Each number is 128 + 32 x the weight over the matrix's rms, rounded and kept within 0 to 255. Layers, rows and columns count from 0. Numbers have three digits each.

# layer 2 MLP down, 96x128, rms 0.0957, rows 0-95, columns 64-127
083119129073102185087118119126117065156112127114131124132090176122192135061128145126156121071125157039096165148120112136149124122129150167156128094100100145134101140116193122108164095085139088
158144127155134153093113133152087128124170124126128099146082151149129128149140106133155170098097101112045171147049144183152097165098097141080121153130128211107128120172139079113082166148118105
105156147094094128136133137074072126088195112099158109149034118152112138176135160179078088155147161162077123053074156153131177168104117094144122123152099166058148157143144124112086183111142161
102108165099099144118135103161145101182150161106140162162163197138132149075123069094157069148123100128160104171172097146185108110116117170135140115113119141192171127075121158185090171095093156
179114174150063131108122101142124149120084153027164105057175154088162112134144097062169162117144173145158161099198100108117151160133111143124124150112155145205107116152110075180114115098172200
164164187111168144123070078165125123161155071150141110126109187132167121108123143102160119147139166182137130155121148125130115129103061144123079130155186161181155109133118097137130173094135145
107102151104152128086120066160123101119060117105114121162134090150071111072191127094153129080102095140106130135145109141163150131128128106074169131142134141145133048165154158166112167139120134
217135137111093069113148150151098209177144096070104128154133098077095154113114184154099123152101140136171087123133199115122145189155077108182097161158185159128188150157130138183087158139169173
148132106073145165091112104119163146104120140095124180148112188130094110165105079146200166031121109174110065160153105148140107120129096090148109110148109161134149143097125143103195168157107116
076120131103136071132175156138119099154110124114066124080114086142112099141148142141110132146112120090113132132154113100098118126150139162133118156182129127132128131107132142105146143142069080
178099145137127152118181128177158145127122159105148136118143083105165109045094150087119156149080183159120135127064162150123133123155082129148182053080105119126201167091129136101153126132151135
118168137089138094139153142173158162139096185116155157173127129164063083164180100109099105100106146127049150093146122079127139098144067142151118093040112132166139100100165079145083143169154139
086113086156114106084089174045108058159121147171104050089124148188101096125076193159146153155129168071117137089134123103059141145178255165199135130138083185151154121119102200069145092202105105
185102117084069097137193164115097087242097177106178168184081191141127169191139094116061108083066078176138111087135128166087224095159167118106126092117124090167136146115100100147152095081154167
108107135126088146159108158173121184115154060111116144081124152108095130154141123135138170102132101199111142138134116120130082127121074152125127179128107125126136160104201124152162095143184120
132187107154108123116206116155094174160114164094195096172080113113112159106154099160096164111097167152165102175099151145142190132162147099089092133110113156115188063150103109097130068109188111
131143139080110095162152151092123118075124137093116090164135060131092131155177137119127145117121147072139173152142066089131158207172117092136100138148176152141053151121123119070139111120101140
137093133083140131133163177177121157146103099142157158137153121096152156107137118137120083176144122151117120134140150179160123137132098155096136081066153142168103131130107115192166148131155125
147157121174071043076139129139141119136111184132100155137094199096135110143124159160156135187107154167141140105133110135158122098135084142093127109084182131117179103152132151161119152153154132
151066131130140133161140142139127105123121126156123122109153089148089112106134128144132135166114145146110131201080153173115113092146107138173086162075139096180049142125158079111148177081164117
145180120082076175167145133147098141139084128110124152059147079139107043125142159128129066130069109142132081123128101116092147130117178077091099146085154100087117125096113127198171138117125100
141093120166101130189136136142115153171088125125144129146134167144119102103142167153110108080085154111090159105119115113081148082126112094127159085121173111094166122092117094159144089099164139
094100143116125139158081169181064085123112115059108113155149112174139125152095116143082101136098133156126115127133137072114085108152113156113121142185118164116127119099122099123121161108129126
111116133117128096152157098134079103086153099123124106101100167101154123121075124120152116145073091099101086081077053173194139148142140153111162121164061155097056121114071118150112107146086168
165117132147130119117122094133126132113101138110126132158149074117145101122147104140146121122084124147127103179124107133106121135154129135126106087178117073141108114101152088142184116154147140
139128119106115111136155222140112143077155120124120119145133108110106082116131105130132112172087109133078149149180135115219107187066078102105113124095141130151111141166090132162156070126178078
101110099156149175128096129114157067181139160097104171124120122066170202103076052093100187096144049064118173189104103140186136108098136109133140088057130115130095106169170211157133090137139096
079119074104140130150158141138151087139094145080147138118080125103118128129177055114114131081112137173116110094101197177090127144152131110103088121117129092129105101147120123127107155152111170
160057101092139049117129124102127138128168108144128098143116140083142137177157119140108131076119128099191176159141170108141187164139140164129178113122160123155112157143144129153126097097132094
076089194197096147159146124108155171149145129132133092087127088143202147143125190155147129093152161121165165126119119157115134130110191160123142139132125139125126151160163087135147082145084135
080160152115114144133127219111133152159156157158085143125154143111175086148175116148118143124102090171119173134068116124141041138076187125093132083155116168133160152150100170103091099092106105
166116159096105186123126130170139132112120088159077154069147136112128092130140151165141089135170103109135126101151165161147088132161131109110087121126103118076119176112154148113166146118092091
124165124202153134113131108116089130128181102097118098151121135150116089176129179167088121147149132190184139149102145194118125129156155146093115137142100140137135209151136104099162162079131108
207103135140119142113115116179185128122130115086072120113123154122163080125123163113176142147091124134133102122086151077156122087121083125078170150144139138132161059074140193123184192122110102
167143118070130076092053132155127135144141129093114190140178144142159107182128194144139131184105118144178119109134145096131125118128133180142127164134129127148149169104144124106145145126124147
091130117115165164149116102163144098164132138112141117120135146145108108114109116077116167048090155160099141166167157102109126123147102141126124141170103134097114156089120073118132180094137108
180145067156139104128166202098088137135112148101087044096162111160166064076179131102128171095140105162077134080129132099063114140188194150107126093081184108140107068119091193084236176155128074
135128085093116064047114178129201197123117091105095250096130183174159162160155162131128105125102076151092126142175152117117098132156111189086156095148118086132153125119149098073106110137141151
128129134124102115208139156130060094090122149112117059158116102179119097194111069095126103149127125123061126088128182129120096138103071161134119067138159113146121177129112146142086154120121172
116142094135116174099152111106162111161083136149073157195225172103102154112182093111138096089095152177155099120168167192170149123137155181149133175170089103127139137135113116179113125115090150
149144080072089154094177137172071086149119084121144141116074095191121151153114149124142089142154084132117088096121126177157158166157126170128135107110117098144103118154158135142130180129177079
152143093166132139110071096101070100144129094073155091122115136040206100109108128152107147069164134087129132122146216177146115133171150116150111186162157086092112147142127120148110153103112139
144099103128115140143135137125135119167094148095121160128121100077126176121135135095146129159127110125118139146127110172134155149145100150174156106100089100167095149178064105116131165127143120
156129105101126144148093126082081071116177125147067136089141122158157109198116101110111114101176125085149154099162130165100145148136120116154128076139133077148144165109148143120147155150114104
130153115127174151144102145106124102099172100100119095157175158119135159097113147144108121169090130142150121114200158104146097087154202081169087139113135138101093117142134193099152147127101106
123111122169108111150121121091167091175123133113103119107045159122111113157126109166146164107161148135139115147119116067127102129100122133142160138165155158163139046126112154127080117141086137
123105136140120073161077140134163160169148177136077153141117115171099125138086178153121200127103143121128159135148155067145115149123090167120092163175182138093107180051100135085184129106135123
159149099153171116144194109127188137151136109138175150089192214146130065168111183152039104110255122112161149130066187120101179085201184045071214181118119071174142080139160136120068109101148117
085121166145124176088100163142104170163127105123116146131141105099101101099119211108145225085112127095132130111109117113100156161100121141128172175101145209107160182100146122161141084164095167
132096118156138085097149174144117099106159136164100152091133188152140153036180141089157134079102148072091158101093143141168098140145170099155110135123150104142077084129125088166113183161130166
085095129091133107117101155058091104085136066131142130055138145091110119119099098155166081042182161102106156135149142140103142175150134147092153157060127155114139119095123059156125075124181139
112072119081139138097123109130138113138065158143155130202124160137142175117108118121110058100125137173101131115083170177092114138106155126176154143161053154131108117145102113147126138110162116
109041048124193187099082031187135076072117148160165199165175109134058023157106033162062147033165114158148042108131095083121126188144081109126205178111123057147123089129082072091134164188165112
159083192147143097157139121128222109156134108113222159140109123188111172134172151119140149135144171175084213107143137165121121137029116146103172120159104126175132116136111090179148134146141156
125100112148161125125104151090108146120130082067139111144185113119094163132147147084085166107125055114118086170106071086088153087149104117078091168154113130115179064119146123104170153123127105
105118119159062145134114132159079093094115078130049151132104148155055116089133121176129110137108173116158120081167132143172091183066133110150115118156121157102151156067131158151173171082112170
066159148079135069147164160102111145110163131069059144105096127126100125113177143127118111145139116115154108098100090159061123125118123141139124130155162140095168124157139123097059081124142107
126143118123081180126106149044070110149099138123120131130087140132129110162099137183106180078068150136130125092081118135107088167115138138155135106133138179116149088101105098125164148135151150
143177115141173164163071101128114086112118152107159146128139135095158107140110052099120125130115150101098193137089115136131138149116152124130110130103119142134068129184092073163142109088103118
086178090131198111163130087104147149124117131127206123078062137128158081097095133085144117157094140142186169153100097088137118072098143098112110189128160135139149120148143055068153101129130092
060170114157065155088146089115135170141153136120138118091120105063138155131161105176139092121187083107163098095144105141149200090197176172103056134115146202116112160177115122098131131131081181
128211069146079093145112133120145117145054202107129149133149166177103108108092093042134111157155102114173128163114148146146116132137150182227118127162074108140071129142174101178132155075146120
145110116192082145132146111136058085157148142110167097130213075082141132129077118114191166128115138119106136134090184131130153084071135180137130171143096116148141136130143109190104090067160078
163116112107121120133139162168094134138136091122101146134143131094131117148102128151132112107118122094139131176126114121157114152103128117148168113138124112147108173150161102144111109090080116
131082114116140136130122153161105081146127204104058121183152099082103124093130095174115158119127193172102170113116174084166180105082140113145112124158185135116147181158165116164155142141109175
123098095152089155157149146185117120102135087125138128137134124140158164103094130128094096128107110155113140104120141121160120155143090095138140118153143102173122108116121120125153155149151182
172144117085123206179147129173138120156161119138152115164114138097092103140138152111125179154111166141068144095140153110110106123134128135126134139123091106090102137156172158125151118109120167
192106116121129163163117085099153159100132081134164142103177102103116154140120179120089192107135140034167103118146093051137101120145142092157112109189135151073151121145073143157155095127068146
131135126149111121109121113126128138109114148146130135149121108129039083149114157166157142092054114122094128053190099093140189126129163069157119173129100151101091097166112112124143098143100126
135129105152098134152195097103188119128138159163126153142049125120114150139068076135087104123138117115125149109100152119161157133142142119113136148052136170119093120166061162154083114103088084
158170169139117064112139138076125118162096186100136125081114126104081156113193083112121124093127150139121146081169082124079195154132179086164151136113153157130148147136115132162158089177149104
175165090134182119157164084151137130101130113082139202149111079169146074098198126123090128147173143125124160128145079101149145140131165149088108110087139145085135158179108133166129153146102119
152125163134128133109179141135081103092181089169141111095121082115104110124103120089106129125172122109172123127079179190149127130106101087142111145126186109158110110083131136121078160141110157
099164172116135098137143155137145132204103060135153163192101201142097124113196146151158160114134133080130126135181148057144049162120090149129069151137196141157115167115166168141104136107101100
146118135103179140126160082136108085156117088167161126114069126097067117104167088191084161111086135109124175112108134149106137142094127076162100190149079083088193116164205125041093122122153151
120161110141187139120119126148139177106165127117127139099115116079182141161135127158108146132081145116175128121085115078157116144068120124134105180072185112134152118148105085121088149128148138
142101117093105107139112106094105101148119154179143096164118133152045076143076156180168122141114118174156152108114134150167144138119166140181159152123051170136161105148139141095117155113088050
139132114066153127128138161181097097065125102021088135153145142143056084138170129133089147145149131125142135122160159091154145083209071091087149116107170107150102088120143123133057147139157136
142107094114151122115156096078063102140134125083097172169108117127150128132116137132145106074136090121156091074122076094101100124178143094146095163137123128089120141150107144127135143110152105
174105103079083144084144183083134084080113123123080189102117174132153151116110088170183126161078098180120129087166136148097093137111089109075114090141096084111139057075099139156139112171151135
164152189121140193069164135118105147160108141183110110103082110155073113086146091196196075157078152109195144119125112087155124071122163112109059145140118177124070117109176172151130161109178145
140101142117118153130167099127157114086160142119129121155120126085130148121090135147145140133144145112102138120149142100123159148106093087149187131167118178162104149141103074139101141098081131
180127113093106132155091131077100129157170111171127123133098114178159126107105123088118140088117148118144111167125162125109095126102125126213160140116164159143120154079130089107143210166126138
163148164145101140097165125152141116139107112124121142123103122147143087163197130131170176184144140132109075115108130141131112096076094133108119133126118115112104128096151136154129078121113119
132212152164144077134125123091076145147188168071115140135128186098082108123106042101225127164140148100123125112139130137089163106158143148142093203136158131185130129142205129167137117125091052
125096174132096128111149121147177133127095128184163127102109171201126123117157183167099117145153149081138141074158128143109136188142121085102145147168139098123112190088117181119157147141122120
081087118131102102140123148081137127091148169141164163106114118159106142131085180150128104151135115149174127110179102142149124144123146125092123147117156142125084161168107101124127059145072106
114112133165180120079168064149127100218203102095169113128089114118136120140162153162085167178133192155162105096090098104176186158075139108216070107154145190184201117177123111062143131023164074
126125040101152119135111122138144057108113104091101100115174159157180157121133065074095084080120147071127085132121105128158124176167172127098152129138083131086084124118108145133126137052075156
109200128105170128145172189119180086118106134126110132167107182140067191196124119110095107169069141053124091130160205184063114125153125073105084204084064143168141162085069114083087132077064106
183122071113144092154083081168115142137146122159139121133158141099075148124087114115073096129101134091159101176248137075100149111118115120144121153164178183103128146117125162175176145123162152
100111120118144156144145142109096113131176141101147101171078128107121089167183126094139097085148113122091087137086160153154108138143136154118069183103156138122117087050089076138100117126128160
132097088140150100164149124154152078134070077115186143092158128182117130083097116137087162111146111173107138163145144099132112089127080153164164088116110125152134128130117145067149133117112070
129145060206103094090142112088088174112151113189113134152116139128147118134105137164151126129131148121146151132128146148149163143117139134188100147060096101177106128173107164170106128068119088
080128139136168166173069105086148182125134176157165152133141079103197086115145136120204146111102149094107134122090081133073154106106110157157083104115129071198098171200136107151157148182158087
136155147139148154084164111145156147155134169147122132165149166114107140122138146084194116103140136155162164150127172161106178058090114165099103104105134119182184113089177121112128135086126085